config.yaml
d_model: 256
n_kv_head: 4
head_dim: 64
norm_place: "pre"
attn_scale: 0.125
init_std_down: 0.0052
lr: 0.000771
lr_mult_o: 0.778
lr_head: 0.00906
decay_shape: "linear"
batch_tokens: 262144
seq_len: 512
doc_mask: false
dataset: "wikipedia_en"
Each number is 500 + 25 x the weight over the matrix's rms, rounded and kept within 0 to 999. Layers, rows and columns count from 0. Numbers have three digits each.

# up: layer 10 MLP up, 1024x256, rms 0.0489, rows 29-128, columns 64-127
# down: layer 10 MLP down (transposed), 1024x256, rms 0.0341, rows 29-128, columns 64-127
up29:525435478537535530501534454518557489513532511494499456482493542499475528540497491493528465527474489538474493493499484530519471453467521461525510479525482522504512498484535499518497507479512529
down29:439529522486487500502521502483468521482496561528529554486509492438526463541474522500476480511499520511529505526488512505534537501540517479512488533492535495505518512462473477442454522474521525
up30:482465483508528526487486484499495571526529490527497466504487498500497487504479497512466465470517519474483480469537521493508477503510501523508531485503519532489496506474493499486539476449480525
down30:481508550502494426510530534495496480515491520514504484467491491482512508533515510493539490503506493492509489508508484465515498538452522475500540476503478502525504480499504475521473489515505526
up31:515509519530489544473517477494536503499511501489491517496476475481492531519500533514513484533452497506512424477444517520483476542487500500469487491555483488497532484496501477494480484487493565
down31:482509449479526485481484523489524487516466484514463509496494500502480493509499496523478507483539476499494554540487466496519506528491500455483576517492520506517475479489472523505482507529535492
up32:537513515541482458484488486491496496513524534536498532514518479504489462495544514499503522476464478504543484476518522503525464500517532523481504511519488517508485466482489529540488504510503472
down32:507545509552499524474435486506493493508507507518523516507473461505514479499467488490474484532474546494491492480519472502482509603457494506492498552542463479468486532505528533521500460491493497
up33:494467503471477500493479507503522536513516489504470466475554518510486485499512467511491472459506554541479503474485466472511471498538488527494563517504550480518479489511472501482528522493497462
down33:465509499479509517481516475490481479454508537530471548495502518496483481522526517525533461467492530506506521504525561505525526493502462501505545488524522559496487506529475485525484503474501523
up34:470510500508520504471477479525502503517518467520505468528545521492532507471497513458523516484504525519517496477467449492510503461475468498477501474506468513510501506525483482517503502485501529
down34:495524496484488514475534484499522477508522503497530511495508513489487491515521503499466486497470469489486494502500510509492487490521512468506505491534493533465454476497515473495490495513482464
up35:481518517463531503506468478508517498504502516504497464504494504523468527517502508517509485502497508484479496473489475527467526515503533489502511464521501513496478481453501517502498487533470512
down35:469484492504508479508523554522489526523497474508513499499496511523505511507474496480507512508503469512490527509468506514477496463514507506457517497514492519488542494515478527477474477497471499
up36:545534509484510483483470459487496537478485533522472477536526444502540549565472451459517444479498525502507448466444472565496499486491481470436538513522510512494444467481496548494507491518459528
down36:488527474480501543454509488483491464487547484527489475509499498539504493554484493510498512496499483505517490499455475521462523517496469531445442488465549515450531472493570516484510516530535468
up37:515515497454541478531491497480477500543526532527498479487538473522465534506535507500453522504503487520486493512523472532475487505491474488492522466519493527534475482506462526512541532522553499
down37:464470523482487506536469529519522495519493500487499513524517493499514465501533529507529507521471509502510519487486500509530502515458513513481502486439505470496512546509533502484495479532461467
up38:544482514488502460469497486466554493480493502490509459494484521497507496564499475484508468510545454523489477507518503554565518484526469421516508466501498464468482489493426466511536405501459480
down38:466506499533474497460460525476519518524520563508476448512374492520441523548554507508425548524499520460543505458509490551415508504511507526549492530459531520483505438544473490513519483490510492
up39:516483508476497520522454487506507548517527527552501491484509517460533454476547516507510512508489501470496459516471524482530478481533480471505523501496486501494506503523503466594481461501482514
down39:525528548498488494494527498465528436455482514495463518506457509483510523537502505459510476492480513489471473517521487552492469515500532525437541564474472502469536452505546464489493514501484543
up40:509531515482511538505459486466531534520546441520477505513513500485471510516476535502498497479483487468507498545510475496464500514526490496501502501517514428493493504470503554500477492458495504
down40:491526507532496528532513525529500514484484492517535537524464511515501484529522502464509484517497513529479505460466512462490476490474545505521539486479498469543532495558474484490460494516477504
up41:493544534510529446505486477447498542526469522482518523503525520511532495497478506500508514493520499488508489478495496514506474530505470519483516502477538508495511503460501505498506514475516519
down41:489499498522509491508500535508484515495500481505532497515524545512458498466510482532500502480513534551417536471516470486506535497508469490509536495513520486512481471508492508462489487480524520
up42:526505495476472496494527453505500543506523485452480469500476476532490491525490501479500469501479501540493498509502512494511472505497491525492500482524521492482522461471510541491482511537506509
down42:506514457496494484485473483512507507494487501501495501503540521512473495516506505472516467520499455460530536502520456509486517536471494479544495498524532506480468458525481490483485524514488507
up43:467526479447494483505475480510506494509489503486514474497510488495506507518457545486490513443481476484519514503511500533518498476500473506470530512483534458476488478462490523546527515507506490
down43:494531516516503458544510495492499497457488478501509503521495491492492484495504482448524454527503502487503503499471513475494533483486509456504534520517527505491521493538502509501492501529492493
up44:513472514520472480524512523483533511526474532510481518462514509540490470521506491480501494529504481486514489531476481495527446503512462469477494493508511489507523502511498523478449436486458506
down44:482537516521498517496511494515518511488534503489533490476512526504529493526485505521520510513509492485489512525479508491508455518470535491504521513483529524492499515535543535494502448468488534
up45:502528529479550470495477509465544539519498525503547474504532490470556524484485485512458502444501538492483463470494464557507436482494516468462506533501515500493498456506498480537502510496511496
down45:470503499527493457447537529464489480512505519451463554500472503466496516501493515486538497509488495530499496515464507494496501532446515481522473522503476470482464465465462553515455529524515474
up46:486497542522493499510492479491541525544464493469491566506519541510500506509455503457507441518493526530516511487465469518532451514528480470491505516487465444481488485512479516487520473510492498
down46:461480504496482477487522488516525524509533506539516522519499552459505528482499521529504511492480517531524437493524505506466525497507520481498519465460517494475534487505512481545505488499461509
up47:506501530520506498536488489533529527525489522499506483454536461515469482538517490473531480544433501487552476518461438540519471515487527484491532486467513455509484473479450538506478510516474537
down47:467537470495480522485477489474479521470500461467524463454501436506514519505497479539506505491558525487507489556526456518476583534487524529534471474465547562476459486488519496522515503474519534
up48:495530513443529502484492476495530538500476514508501448496545500502514481514518501499523514501483530486499483493482448516487518522490566483508547463548545449516550470504462550525497494511538497
down48:515476513506446475495463530506502518506498552464542498527497471503505518519488498470491536474506487512534500469471527538428522489523517516540521518467523522478477462480505549470504485441482481
up49:498513499485505510511488489491496497509538482468519501506529513487504519532483504514461470513524514498490485522531458499553491495478468483470511501486518489426466485478494544519518513506493499
down49:492505493481496478476471537484468535489499520519530492514491508488475484494543504464515555520459510490492486507461483466502520539490508504473537500507498503468499511496494463500511482503517531
up50:508490526500543472485500476493523493502521506542464471489501477470503478491474546499457513491480521516492469484490496521502531469487498521496503538544492484468477506457498557487525499509474559
down50:485579505486527467521540526517552496486501517512500511497456523517502468467445463517500486495525476500525493548525552521460468491492509451528464500535501484498517513504522460506540477494448486
up51:508509526505525485520511495496461469515470504470468491472549510462532471491498521501493508524502500497509484498480502493503484529468505477527497507474523496543489432481506534500465522527507519
down51:498464489475479478543499556493521512504498497525515511511507502493512493533497492494522521508538494456486475475492501514488506501527522476496522503509517517477487547525482503473503510503505489
up52:513468523465511448513480494486522497520517490511492514499518512488534528504469461507472549489485483530494502507486514494500463488436475532488543499471521477493482477487463494519529495514512482
down52:503527456530533518493512512488511513511537526480508491513512502513531508536478483515531471474490476501479514499511522497509512516473524466506503485508479466503508491493493495513482531472510455
up53:514497510488498495483504441429488477496520531501496513532464443509521540487485487517484483461493528544497450509476482512496520489450495476475531471501478510458479504531518512529537468484514501
down53:510501522515504487523504513508506505553487489483535530501536492487487489480501482487525523501513512490507508527514488495514469505494496518471474536505500496531509499455489482461494505534504484
up54:494479508463533500463470482518575489521546493471501544440486474477470545530501493456513522486494510477478515528488506504560532485499502457495530472504485508483535476497549488498520475480492486
down54:456466488523484475501421487501575508520532532440513533478536454563427514505521470505467518500472528489488554487497498459468521481480508506490506509507517506500502499461516480467484537518523449
up55:523467483456506518492484481436518559520497473515526447480486524470491524515460532467488482499440512520514500461490492497538443480483530497481518490509510492488494447484526479499499518479513531
down55:480554515482466466485434474517490488536457447483528530496521491498500464497508473489502485519539551488519594558466479500566507466547474496499499542538514538473504427523478547494496492460477465
up56:521508533485517523479457471518491509484545547466483521511503510497546504475522470484502466523455506540499492461490492475513480510474521496459509499512459515477509487474510525527531517499476474
down56:497495507503520480505531466505514457511516489472501522520460489475486544517502487560498490476479503482488445512478497554477498580490532487544542491466502456490526528479512499473499502474478510
up57:522464498482512494495504497474511520509517463513500515469480523527481538506526484474487525514499493504488465453529497514493476475489470447500509497534505523457524456499531486521484463471483520
down57:459497534514520502489494489465509516478520491491496520489508500491518524494533482531490523511487526448510507539517488510526466550505520499494532526507526506481502480529481516447491487459521474
up58:496490524445496474495524506499517505497496488475513533488473497535474490522504514531498494493497482508512504469514531496530468479482484518488529497499488508483475476488492512518493494539511491
down58:522514491522505479495467493479498541499510474553494498493470494481498519510518522460518491529503500477492503497486506511498486531500522483486512471507502488510496536494497511496475500455513504
up59:512467482494519489548476498538534471512464464503434489476490510490538524514505435543533524509511478511516479501509497527483510557503514464486505476505529543508509525471516506507511504576545469
down59:486513498497495469503507552524474517481497488511504494488494528479494479500514522510503527472486497527489475519502497475516507495467520483492545486500485485475561469486523501522509533508477514
up60:556470487506483532503497505539500486479523458524484500494532512505504472494487503464499513464540472508510517486496513487497469508488472526549518522458469465481488520490476504527512479548473497
down60:531522493482516493477505483461537505492498482508473513474490506513513491532479487510549515520494493489497494497489497519527494493505495500492525490530463515493518474477541509509511484472481534
up61:497527471480530490481485513458539509491491482483540490465558514520556516457485502470550471505466491535476475496516498523525497502460512483454516490511504476506470493505473499538508538517475482
down61:404526497464502503542537536475527547515495540493469473433488521518515491436536509470533571460492512482441538476491510456550477489485517532468508492527487518530508544492532474537546465508539481
up62:450512484500502481487507487507524499503525480487469494516512449535490511496488459485502522494518519525500505495517502535494525525494533502524507465460496507492522484497470494508522493543503498
down62:510511484525523527499572559478493470499494466487497484490507499473515505531481463523479505469501488474533504519497500506513489481469507501491554495470477478471465490514496499522474507500515497
up63:510504481495531533554493438496552488529575482467476484480513505521478540528504512515528480498456549519495502520474422512539478506493515503464522507485476461534508496452524508483527496505481543
down63:475508475485479509506482457486504482503504495458515538490509491521532528526510462485467509515536479479494457542501506498445502464506534503481481485489535507532480493499468531522486473509475524
up64:521483516492516505498482489510482503468545525541479498521507501527476487507488466502510499515517493509536503504488495489506488508511476491521486516469527491489505487490511560499493497544494481
down64:497464487496510516479460493497515506506514476467469482505511489500493486517485509476486496497494498491508480514515488505502492517517507510529503516491524487473503493496503491490508505483498488
up65:479497506474499528513512449474510493506555476486501483467477472505468475515517493513485442489502511518492482472515503510496525477500487501480553455523480499516453480468468526505489485500481536
down65:441516492499517475519495467499529515463509457529499485503509495489488491535519524461496516542535485443543464503498553517474473514495512535496495437489457510500486488484548496540480511499477487
up66:515504538473500479486515514502494526511471461466508502508536487516492494474484484486503521504550471545487478455505481469506518513475539493537492496461475450518507456499481480547526457469497486
down66:502481521498506504509513512480535532521517537517536521512494504516493470482511479473479494515474451501526495523439504525459512515505513508466519482506464491528509484470502508475488514502497505
up67:522499516493476527457521490480495490510547486491493496494501453551550469487516484505487484490517519501542456489488506512513491551476504450517577506484463505494497473474476508492468478503498479
down67:509527514546534465511531520522509483469476500556486513483487510523484497491478510521503507488491467537497471484514449498503461491513492471490505490480517516499548521542555472523490533472502472
up68:498486529487477485505511504477546500525509475492512491496502475529501481486473478491483519467512514454479508502508488492499423519494537526466532507459506483501536460459514512487484496505501483
down68:494552472512519523466468486476476461491503515549498494502519530513531494524526531517492461537537506506512519540465511488518572515516512543493485494489494475512522512560530502524500463481453513
up69:522459538520507519523492526497482511503544464530499511507496517508549500506505505511521512486499478470530466526504479502541506481492476516478515518494506466515516478494499513507503501509536486
down69:504475486500516508524459491500469504485488498517532508482510512483479512486512506499496478481445503525498473474509510520515494507489507500508544497513506514504510472512526477456483540499502470
up70:510486506502506505450470505464539540488514469488514463517505481500517500503485518435532474473503485476545482472478483523552524481547501496486510463459528467477514469534512539531501483542497470
down70:473513477545515467490478581452476471473496521527463514536499524510512526524496505427479504470507502495495507535458498496520535491498497501453462525494543497484498479496491447520472484475450556
up71:529508496491515501522505499491501495529510545506484492475499486467482500491471505491510510520513505515497503492528522529500489460505453492474509527503519468530497489484537482529500512538501473
down71:476490479536497499468495527497518521497494464477509467516498483508473483505510507499496504452514496484495500504501471487519504558494513498490555491490511538465497500520454509499491504483513514
up72:474510533489497464513506478447537519484518511507487458483497459538514459496506472470498516493486503515503486471521530510503470509481499491507506464467510534476526475460482568494521508478525478
down72:490492493513444477482441540531469476532523500510479523457531523467483509477458540481490488478470509509508490510459461489455476511500533503511471506450507512496484487503499499504551472562515471
up73:495538550495503485485494472457485481522519498467469514508522486532547515494517512528484492500499520511501507505525480528532520523458528486461511507424538509470539508509468540535486493508469518
down73:488512472460529501510497530516520487515454437528457506492517514502518538537526512520489523437477482476469483485452539519504480492466477429517457548483485503512491469498510480481487512483506489
up74:519467530521491497514493517490486511533461466485495494476514478482517467566489522528520521494467510472511514516523499534509486489489532475490510544475541478454539471444461515536527503526491506
down74:472474458492508507453522523502441488441508479529493482480502528487521522474540505458495510497447515453496487522516500497514588488463475491514509538505539559460497497515515543573513458438516466
up75:533475508495493483496505504509478458458486444439536514480503502478491505462518481465488499468516487540498485496496510528467482495532525474513524516458492513487529465540479538520495507539517520
down75:512481485475496509482512510509502485530502521484505491508469524479508485503528502453519522490492481450484487479492514522526498451531460463441554494533473499508479465456502521542506464468489503
up76:564512496497490508482494523542493490534523493464494507483517488479462546532477483449505479524464554511461464516530486536493495459480518467485517509483501506499507504477478544505514499545499509
down76:510473490489499501489497490513494522480516514486462493503471482514513517476497522486542498517520458496559532523495534486484510531491484475547465494523505486476512493528487493503479507505470480
up77:495508551497508462529503517503527537518503490536456481514522539501548529508499511489488493472500507482526468498526509535503474508496502497465511485533501486478509501423486492521545532478504507
down77:524439494488519465502475435491504477450466543503492513505467488509505449484469484493495502490493510491527506466554522492462510465478491514497506526484525473536507471524551508541520524468449489
up78:452479551502519470564443460481531546506506493519501488506494500499547496535513544447493442479512506474525477493475472554496502480448530462505494462474497449518539502521502574477486493511522530
down78:446545494500456533487525467509519497496413501507438499419506511519441494485498517493461545437433540481496499505505440494526491431516516504543542471525562535475459528442524427531461530529520493
up79:531477473507485472512509545497488487511486479517540513454509547574530512504464521495495490542536474493535499486523515522488479499507484462444527532442477479477502504471469503515466462512456550
down79:476463491499522518529518514429537537529519519526487478522523543533474483488503498488507506480444526521519483531511519493455502517517489532464524519462525497509481501493506475498458485508473488
up80:522519511526498521526484532494488493467536493504511502521502517512475492480480510513522503481471479478544450487496476498551497508485495516505504505521482519504542491514485499518485499447499502
down80:477459455494517452494492497499559515503512506516515511513489549546518477495549500496501481507484529480481517486541496510531523498534482512480481476524475480535482505494512478532500472520501469
up81:482471518494489499520489484496509483474521483526499516446534520520476483532472468451521468462511527543470475466487463486506507494482457491506493472480516482478542506489500531513517464524506500
down81:520495489490507475533538495413540497482482450506487492462520518489501550532513470488499444519514520497479583480460490500482527519490524493503500493537495491507487532487470504502497514510513469
up82:504521504502532489483484472523485539479519467530522472537490467500517481520497506475548504520525489470484477471501462518484529526477499496448492492466522483539495503494498514517498509508527506
down82:535509499476531512485485516518501454529515502486493518472493460500473488489497465485491485524518515535511544524527548484492492481532504505511494530494424484478519520514526496525496530539545504
up83:516474532501578503492500502473507520530541461470515484486517488482447506528519512421503485487498499537502496486536514584529473526469466479500520479502537430501477515475480524507524561459488519
down83:494526500467470538476501484511443538492528550524492500548515451534480479451527542527464475514563501527537506533486438534486538484527517541484524528474503498477494460487540474473522446505457503
up84:503475511474491466466483498479521482498482501502491529479462540506528464505466511519529512515511483507480490464469513511497529480446519469532517451479517514468485447514500505512498472520515485
down84:458541485538526534480496491464496484487466468515534539471479475559513514507484488510526522456513536521485546537514547460475549531469549518578477520514512541534521488538471535510470564481494539
up85:512540514507517499523526457487496531533526462495486514499484469528432510558503499462485515518514509471544507486489454504461496517528489510459504536491517403465525462484481500476553445508520513
down85:504501496494480501490475526504480480514465523472528458458514492467509524516563439521477528509508452501491525492538498466400474485421500451490501449539496519507528511537503460493416493483529501
up86:478519526474516462535501499454465520524498537504503563466515508476552494496498477478485490496515540473533475489511487510523524526470503504522495468507474495507500475489484470489455509442531528
down86:527480492488515485503525477471447453490502517502499501483513503520502503505529494540484478512503494525480487510500454487513509516469505528481474493497525500470531515516500495505488513507492499
up87:509491488457530469509458481495505547547487456553504505498505503515508461502517517471522458523529530493499510502491497485532482558492490488484494495471464485545525468520508532502530476509500507
down87:527482506533523448522520524516512472494489504465542518488554514463521506509484449544484531484527516446476479542496483498475507438468489493505505525565535474497476494455517513507447501508472513
up88:530529533471516507507505485464511490484520522496522541492511492531510502530511496473501512497488564515493480442474489509481500526507501540522559519519494507507483496504521505517491513536444481
down88:519494502526525502486477533503527477505512501524514527502454506540513450499514470494506479493531494484492559466499475505492506492484474522485535490516467512497554480535493487481500518512547515
up89:502499532537520465513442474431512515534537505544458499502529505510493496488498523510458411465481484530502514499488519506527498516499509477506502434474503529480517488541515499469528525490497548
down89:509468483489558479504477478495529487502522477471498500475492474511502530531502481517498501477494510542528481503555481479564502546493491629477478511488515542491491495496475503558513517467444506
up90:511500514536492545478492500505525558539513514550474466515463509508506518523489487516468430500528518496485481504492483489497506492546485520488539488523520491460572481470496539502541532513549561
down90:490447562499495463548507489520505447488522479518536521573511520486491506483512518523477484480498541529497541482516535511463454507481520447495495479536485451554527477484532486445511529496484457
up91:484470519504520513523472523506494504510480475488485506528506523498479549484497506519506487494492518536525521475466490495518466523530503473492488528490494512501548460467516494498450492551467504
down91:489459536510521530485505479525480439499498518479472539468507470479480528463534470520498541496540498490505516532483517461505505510498473485500511505485508497457484523494491521540506501471551491
up92:526499492486528491502499513501529507518490506455483517468504513539490484517514466506508472507479524511513480492500477538508489515497493465467483500528497485513510507455519510486492480504493505
down92:514486522516496477550513490525475512487485510510533513506514491476471536512455493500480510490536516476490473538494486533500524524519458520484496545498489460537492441537504488494518499508508511
up93:546481492493505511536467486499514524520505500511498461530500501493493519470497510517474488496520504494462497474498513557504536500470473511473509491496454492505522487497494468526510500502524514
down93:513541520490510450547474490466479486451511499485477508516504502509501508484502488502515479497482488494544477483486504469481506471518485492501514505511483513464495485526462512455493491468505504
up94:507499502447501498542464478492464506485532509483454471514529540537442482477469486505454505552497531505517478503470465492510508495516528485485485505513524487473479494527452504489501466533533494
down94:499453497483535504529466476467480467490517523546493503507523456498525478537471496499531500539505475490467475495495470520534532531492487529562520541497535494505517521524506498510480509494515460
up95:492470516489486505498491487529499528509493520525501525472502474507487467509487464521441485506491509451517473444513509519500486474518506470485528530456496475544510460455460482515523481499500539
down95:503487481506476468462518510469513498488529503507513487478500518526528512523504491517522446507494537511504518522507481532495514505443528504503485509496492556467506519549529494502489552526470494
up96:523505483501547494501512505458523502477558509478503546472523526452512517558488491486508477483472535570504507473516488509536499527496539520527494581476486484432528451451492546478531527492504549
down96:546506471517471493471511498498518486526513440493523478513500490507467521507523477479497448553452441471504506479496513526493515500513517483495481475460513513505497492501474496471482507514517485
up97:525468539506499460547501538496539483518484477484493529454509520553524547496490513446481492524483483476514484501528505509468504518489482527446513450520491509441503476444480534493442465520517485
down97:470464482519516549474491462465515514459467478524469505493520505457491539476545503492514499476451467471488468504506496510500515502465497453510462502489508533522501581572489523506504516512492451
up98:559486510520500502512513465473541513494520493550517481522512501500478515506503490519472494460484533473500494516497467520534471525453467472493512498552509518529536495493462496490516527464529494
down98:474533545492527470509524526478449491511490554498492485456520494479502458489488495524516529527488505517517526515515542536492515499514519529497490499510513511520469476513548493506462509516461512
up99:490488535479482448500488478477527506484514481459508478505489502541458551489506453501471481476468477510499440512532466502471479511493535503456549496489510479447499468535471547526456528512507472
down99:507468467507526512501498477538458458507545512494542528468515500490487474512480474498463492570495486486505450491485494450526530526542476523495465514517556512489449514517463441443524505530474485
up100:467502516523488543515508460487507536495518498485488495514486475478513484488516505474478503529498522470516474500505498526507455492527496497503525516511511475455490505494495505508507536490492478
down100:507530524502474511494486528528503467497513470495463508533535534512494500505490511513481529458457516509485506509468471503489515476506542442503479475488493526492471498497498486471500544522538508
up101:480482510505494492525480492497496518512480505557488485469496517503545488522496573498460523512524499509519522492535487487498467536485514505451545539511455481464522479500477549505489496515489491
down101:501489487500539492506527529477536513544526525476494503492517466471519479472514499483471484515473539496501515507487506534488521527505573503481508526522492461499430494467519489484479494476510478
up102:531503516507480518440514487545532553530502477545498486492534465524505479529452532514516468555482476484507443482504503443472494487472516486489494522547486491488473486509493479525499483525453511
down102:529484465488504526494469461568509479530505547479531491525475483471444467527443484512518505538472505465537504528506522484513509546483467478474500503533500464491521411498521522477457495535479525
up103:483496532516585533529546519488536541548491482541515473470523462498519534488504514536537484490426498567488491474505500464451480495482522490465488474498495473417529495484510500494470525498527520
down103:525460539487458538535552496471505493515544497563477521493498496499509452513503509518457467529466501508492528480520428484525547523539535490466525481474510467475516437476490463561543511491498486
up104:478474540495512481474472461443491505550521495527491437503548498498486509515486470517486529521474521510490501478513463540520481513477502455492485561508513486480458478533497493489499469504507523
down104:465509507473465467488491493491497527501484491513454532487522534499484496506508541530494486508468455545526477478503477472486505516506510534512502519440485472519520478530523476497507482498534470
up105:462555525518504484476513487475532538494508503555484480473558516520525489508482512481532533497486513477536490477475536511514435512527550467486504458517501505493514496459541545560449510525482515
down105:458499472533507452475506529463560503509510490493496507524483530552472522518525430460548563544453431508504513469522507486497512452476567487445456458536512443530537493534537524455492514562567523
up106:490498536491512499520502494450532518536477497517486493482545490469485475501460550531526494535495503504486491495471465501480501514478593486511523553475525462476484513523431486524482488535541491
down106:445425483548504490480499484509556530518498491458437507537501490524561514479513502540545537491501477489454473557520546528497546504546524433534526507474581479447513519495520467595511488476501493
up107:517467534515518494454475533457515496494490475509516467511520477498460495518478519481506480490497540463497506475530490513513493495526531501547529461465487513495528474490501508550514466523525571
down107:473507501500497490510512459486499528491481500502491514486489494488546500499486473460520494494520495551485506482504503510482469513494487519543481505514543536538499510507484538486492495492495500
up108:500511502504496524490483490487491495507478509499495515508496472487509486518483501522492520477525511502553467487498485488514494484548434430480515515516453453517494549486470548513463466519502519
down108:508524518505537445478482498493498466487488498532519495515493476502491484529498531477522493527487481538458498529486471532485506491488499462469500466442479522494536477514531470492512455496517494
up109:516527522481512509457463486491507523502508465489496507522503458519510494476532481516552486465527518540492449467501461503452509533477529486470525517520482472458507454478477498572512520517500493
down109:510478523504531492521502510520495511472483517465512505511485538495533491502511512464467534494509478476501481542473463528471520537461447515464539506535522520506508526498482431508483487511518496
up110:500522523473525500469479489487470511490497502467526477480542448480478438521466479504515480505467489533456479542542545506459466510506459503456491444508512500457472489508489520508483514499504549
down110:469561491506463530510496518489494495531511527554441543510495520521544521485502505517520507498505468484522517512520456484521538515471493474547549460504503482507489500497516514488507522488549522
up111:562504522506503510519477498455489510490533502522516521453535522480442484539465511500530466509506500496495495471476495492509489475525503509491515516528509473437489509527512514505558485489491536
down111:505512548501508500510469524555491464477562526531495520447511479537484494533541452507490537513478489481501482505504490522489524451512531514549501506471476490500461511542490505575516497538466500
up112:535472501480527469512513505522515523476508491493493481523516510508479475518488477487471518489518479496474516503487500487494488512520514490467487493498469493484500499490495534508439542514489510
down112:498487502505492510504478494529504482483500518516494495478513532524495499505490464470490507495518508535531485505456490460511481544498504565511516488518482519494495514482562547486526540493503493
up113:545514511493489496505511506517498480509518465467509466470493486509494481522466474502505473484517505515491474503473526501463469523514479493552489455477498453505513465470480510497461469546461510
down113:519480480516486535502469492521477489498482539497531505519499505524479518526544453478533474500486505494497512490522459498498516520463506491475497511474512489484495493484502472487488513520516555
up114:484456522465538509476510502474499521537525488537484504476514482524488528545500478450500502483533508536516497473534496525554470505475495492523530514506555495482492510517540517511523512484532505
down114:465523483503477546558435497476495484504543497529450511528506451495511467481511500535469493557523489508556512508497484463502533463492491459542500546513505512486488500522496494472531515499522491
up115:452474505462528514477499530436475530505474525518516512455475506484525450502469503449505487486559504464548487476500488518475487493483559474485520487469493482475542495515489539549480483547454507
down115:501493519457510497483516537445510520487466498520517499568520481493477447486523493506466477488520489516512512531456503529462469472523498549478513516487468482486526506526481517531479499456487530
up116:533485506516561485494488524475513470514534535489481478461526465462492517511504507499515479469498512513538481445519504489486507521509507501435480462494482514527478490515493497513508506554524533
down116:476512520492490502475482518476467512474498512557468528518471517494515490512501495553507491481475462494495495513501503497492504497524508533518497484477523584494533490468532500479468528508505513
up117:537483478456469519474488500485507538525514498493502540505476538476470515493496493492520485468520516514469486489483509551494504467480520471443498499521493505485509483504490467465502482511526545
down117:450520516540511524498500528490549501488506474499496534481513498488484483504488474516509497513485504518509494548541524475519518490570487491488494504467466474487485516486509501516502473499492450
up118:484498490527521490473484444499487494544508466478491479484550483507479509527457518529484457441461473514519500462510519503559474497488476496440490492466527523526484502508484544496485520502528491
down118:479529523528502506538493488527469532501526549514492476451489504530490489472457477454508499487503465504454495523497494492504527532457517531506501487465483467482463503516551470497512460515526470
up119:497501499515505466462500529521515494510483498513484498468502559536475483470483516479515468491491493460526500498488495499516502529500553484515482507451534529518552501497480509498447495491521529
down119:476549531489488462526496517477503458523504521450494518495491498465462502487468528520487514532504458517474539515535528465506482529471522522519494492503504494481562478480522517545511515517483488
up120:518497484502483500509514490494500483500472496492487483504508531510481496486495495490503478546542515479516483426535531512496462490535468515497509470507452507480543521464466485493484499477465511
down120:494516525508505513473472488504515478493510492527498504498485513510475516523503521521501499507466482511517481516469485521510517520508541483494521500483513499496505500504529479488513505515492496
up121:507500518491533506508514486481514541511504516507493515540497523498472483481456463492502533522483556508493480445520503502492447551481522532470515561494511435459474464514470477521469499467491498
down121:504541551600500511477521520538474497510475487498560489460456527576529473517513423508492506483541462514495541527483494502492451482510526489518465458459444493504519503502420448540492504482521458
up122:482519535476501514468495513442541565524519519477500493539490519536488496568467481518540515481527484485537465482465501504493484492513515496486493552476532470514471483459499516519509487501489497
down122:505512526529476490512496469469484515462458506506526507516476525484552496508467481477567537492510543480467511565510501544481465487505502567494521563522497505483511507481521486480519477485515457
up123:465533508493521491517488480511521516478469520491507513454491504504512531517462494482517471505527516487463475524519500506491460564510494487509514477469481508484539487487520506518497522491522517
down123:530477505517468509506478479525476503515526484501493491507546552502482482486505493500507487482499511491528516497489489481509499475482487502502460530506501482494483498521505498470483487490535494
up124:548495521515530522480501484480517499503490548545475517497515480453469514474458499502539458499507532507519524487486478468500437480503474444513495518472503511430498485486460469490484442513498476
down124:556493513515480446498509512552525424539476512478527525499423465532498502519503475462532527499499481502471471526451521489513502483470516483499526509554523579490495447477509515501499509524513524
up125:474481493508488494474505489518540525506491497497490504483508488502509453490488515502482500507465523489524477470491518498536492531491479513499495495541500524515504500491514509474512500504492493
down125:502499540526524471535510477507469496509501515497489519507514478501508470486483501506498496502479489508517490485470490490482490480488528503499483523534493489492520462489522487497494488458486506
up126:499541486520516470472486487420537541506482485503469506490528513513479461512461487513521506462478473486515472450513512510518486502525553517511498491527493493503517482485471516521540488530452474
down126:446536484523472527525526526583459528463561451474528542569494436491461434461496487501513487488491506512437505497468505506513530538491523469486545479543483489525535550504463505498523485463552477
up127:517459525496506501526483476471491500473492512505473505557509476469531503514488470471500538520521501469487477537504436475499495564523462520479537501491462487476483494497507483538494507476502499
down127:561474522493525508499496519447555433503494527515526523450522515468475488460471531489458511520490485440525499574498503521483487494536507488447475512495521496499510486536454498519509533513534482
up128:535470479515504494493501499499514552522532507502534490510547536501517519518534508495517444508483519495550473493467515532517479500449565512526509507499511522522552465515491537490498498482431539
down128:508502497504505536473507457517558484479460476487457473527492479463496535479474529507529506540478483478473538502516463526540490492496551450506524487465482539515504480510485490525459535511483478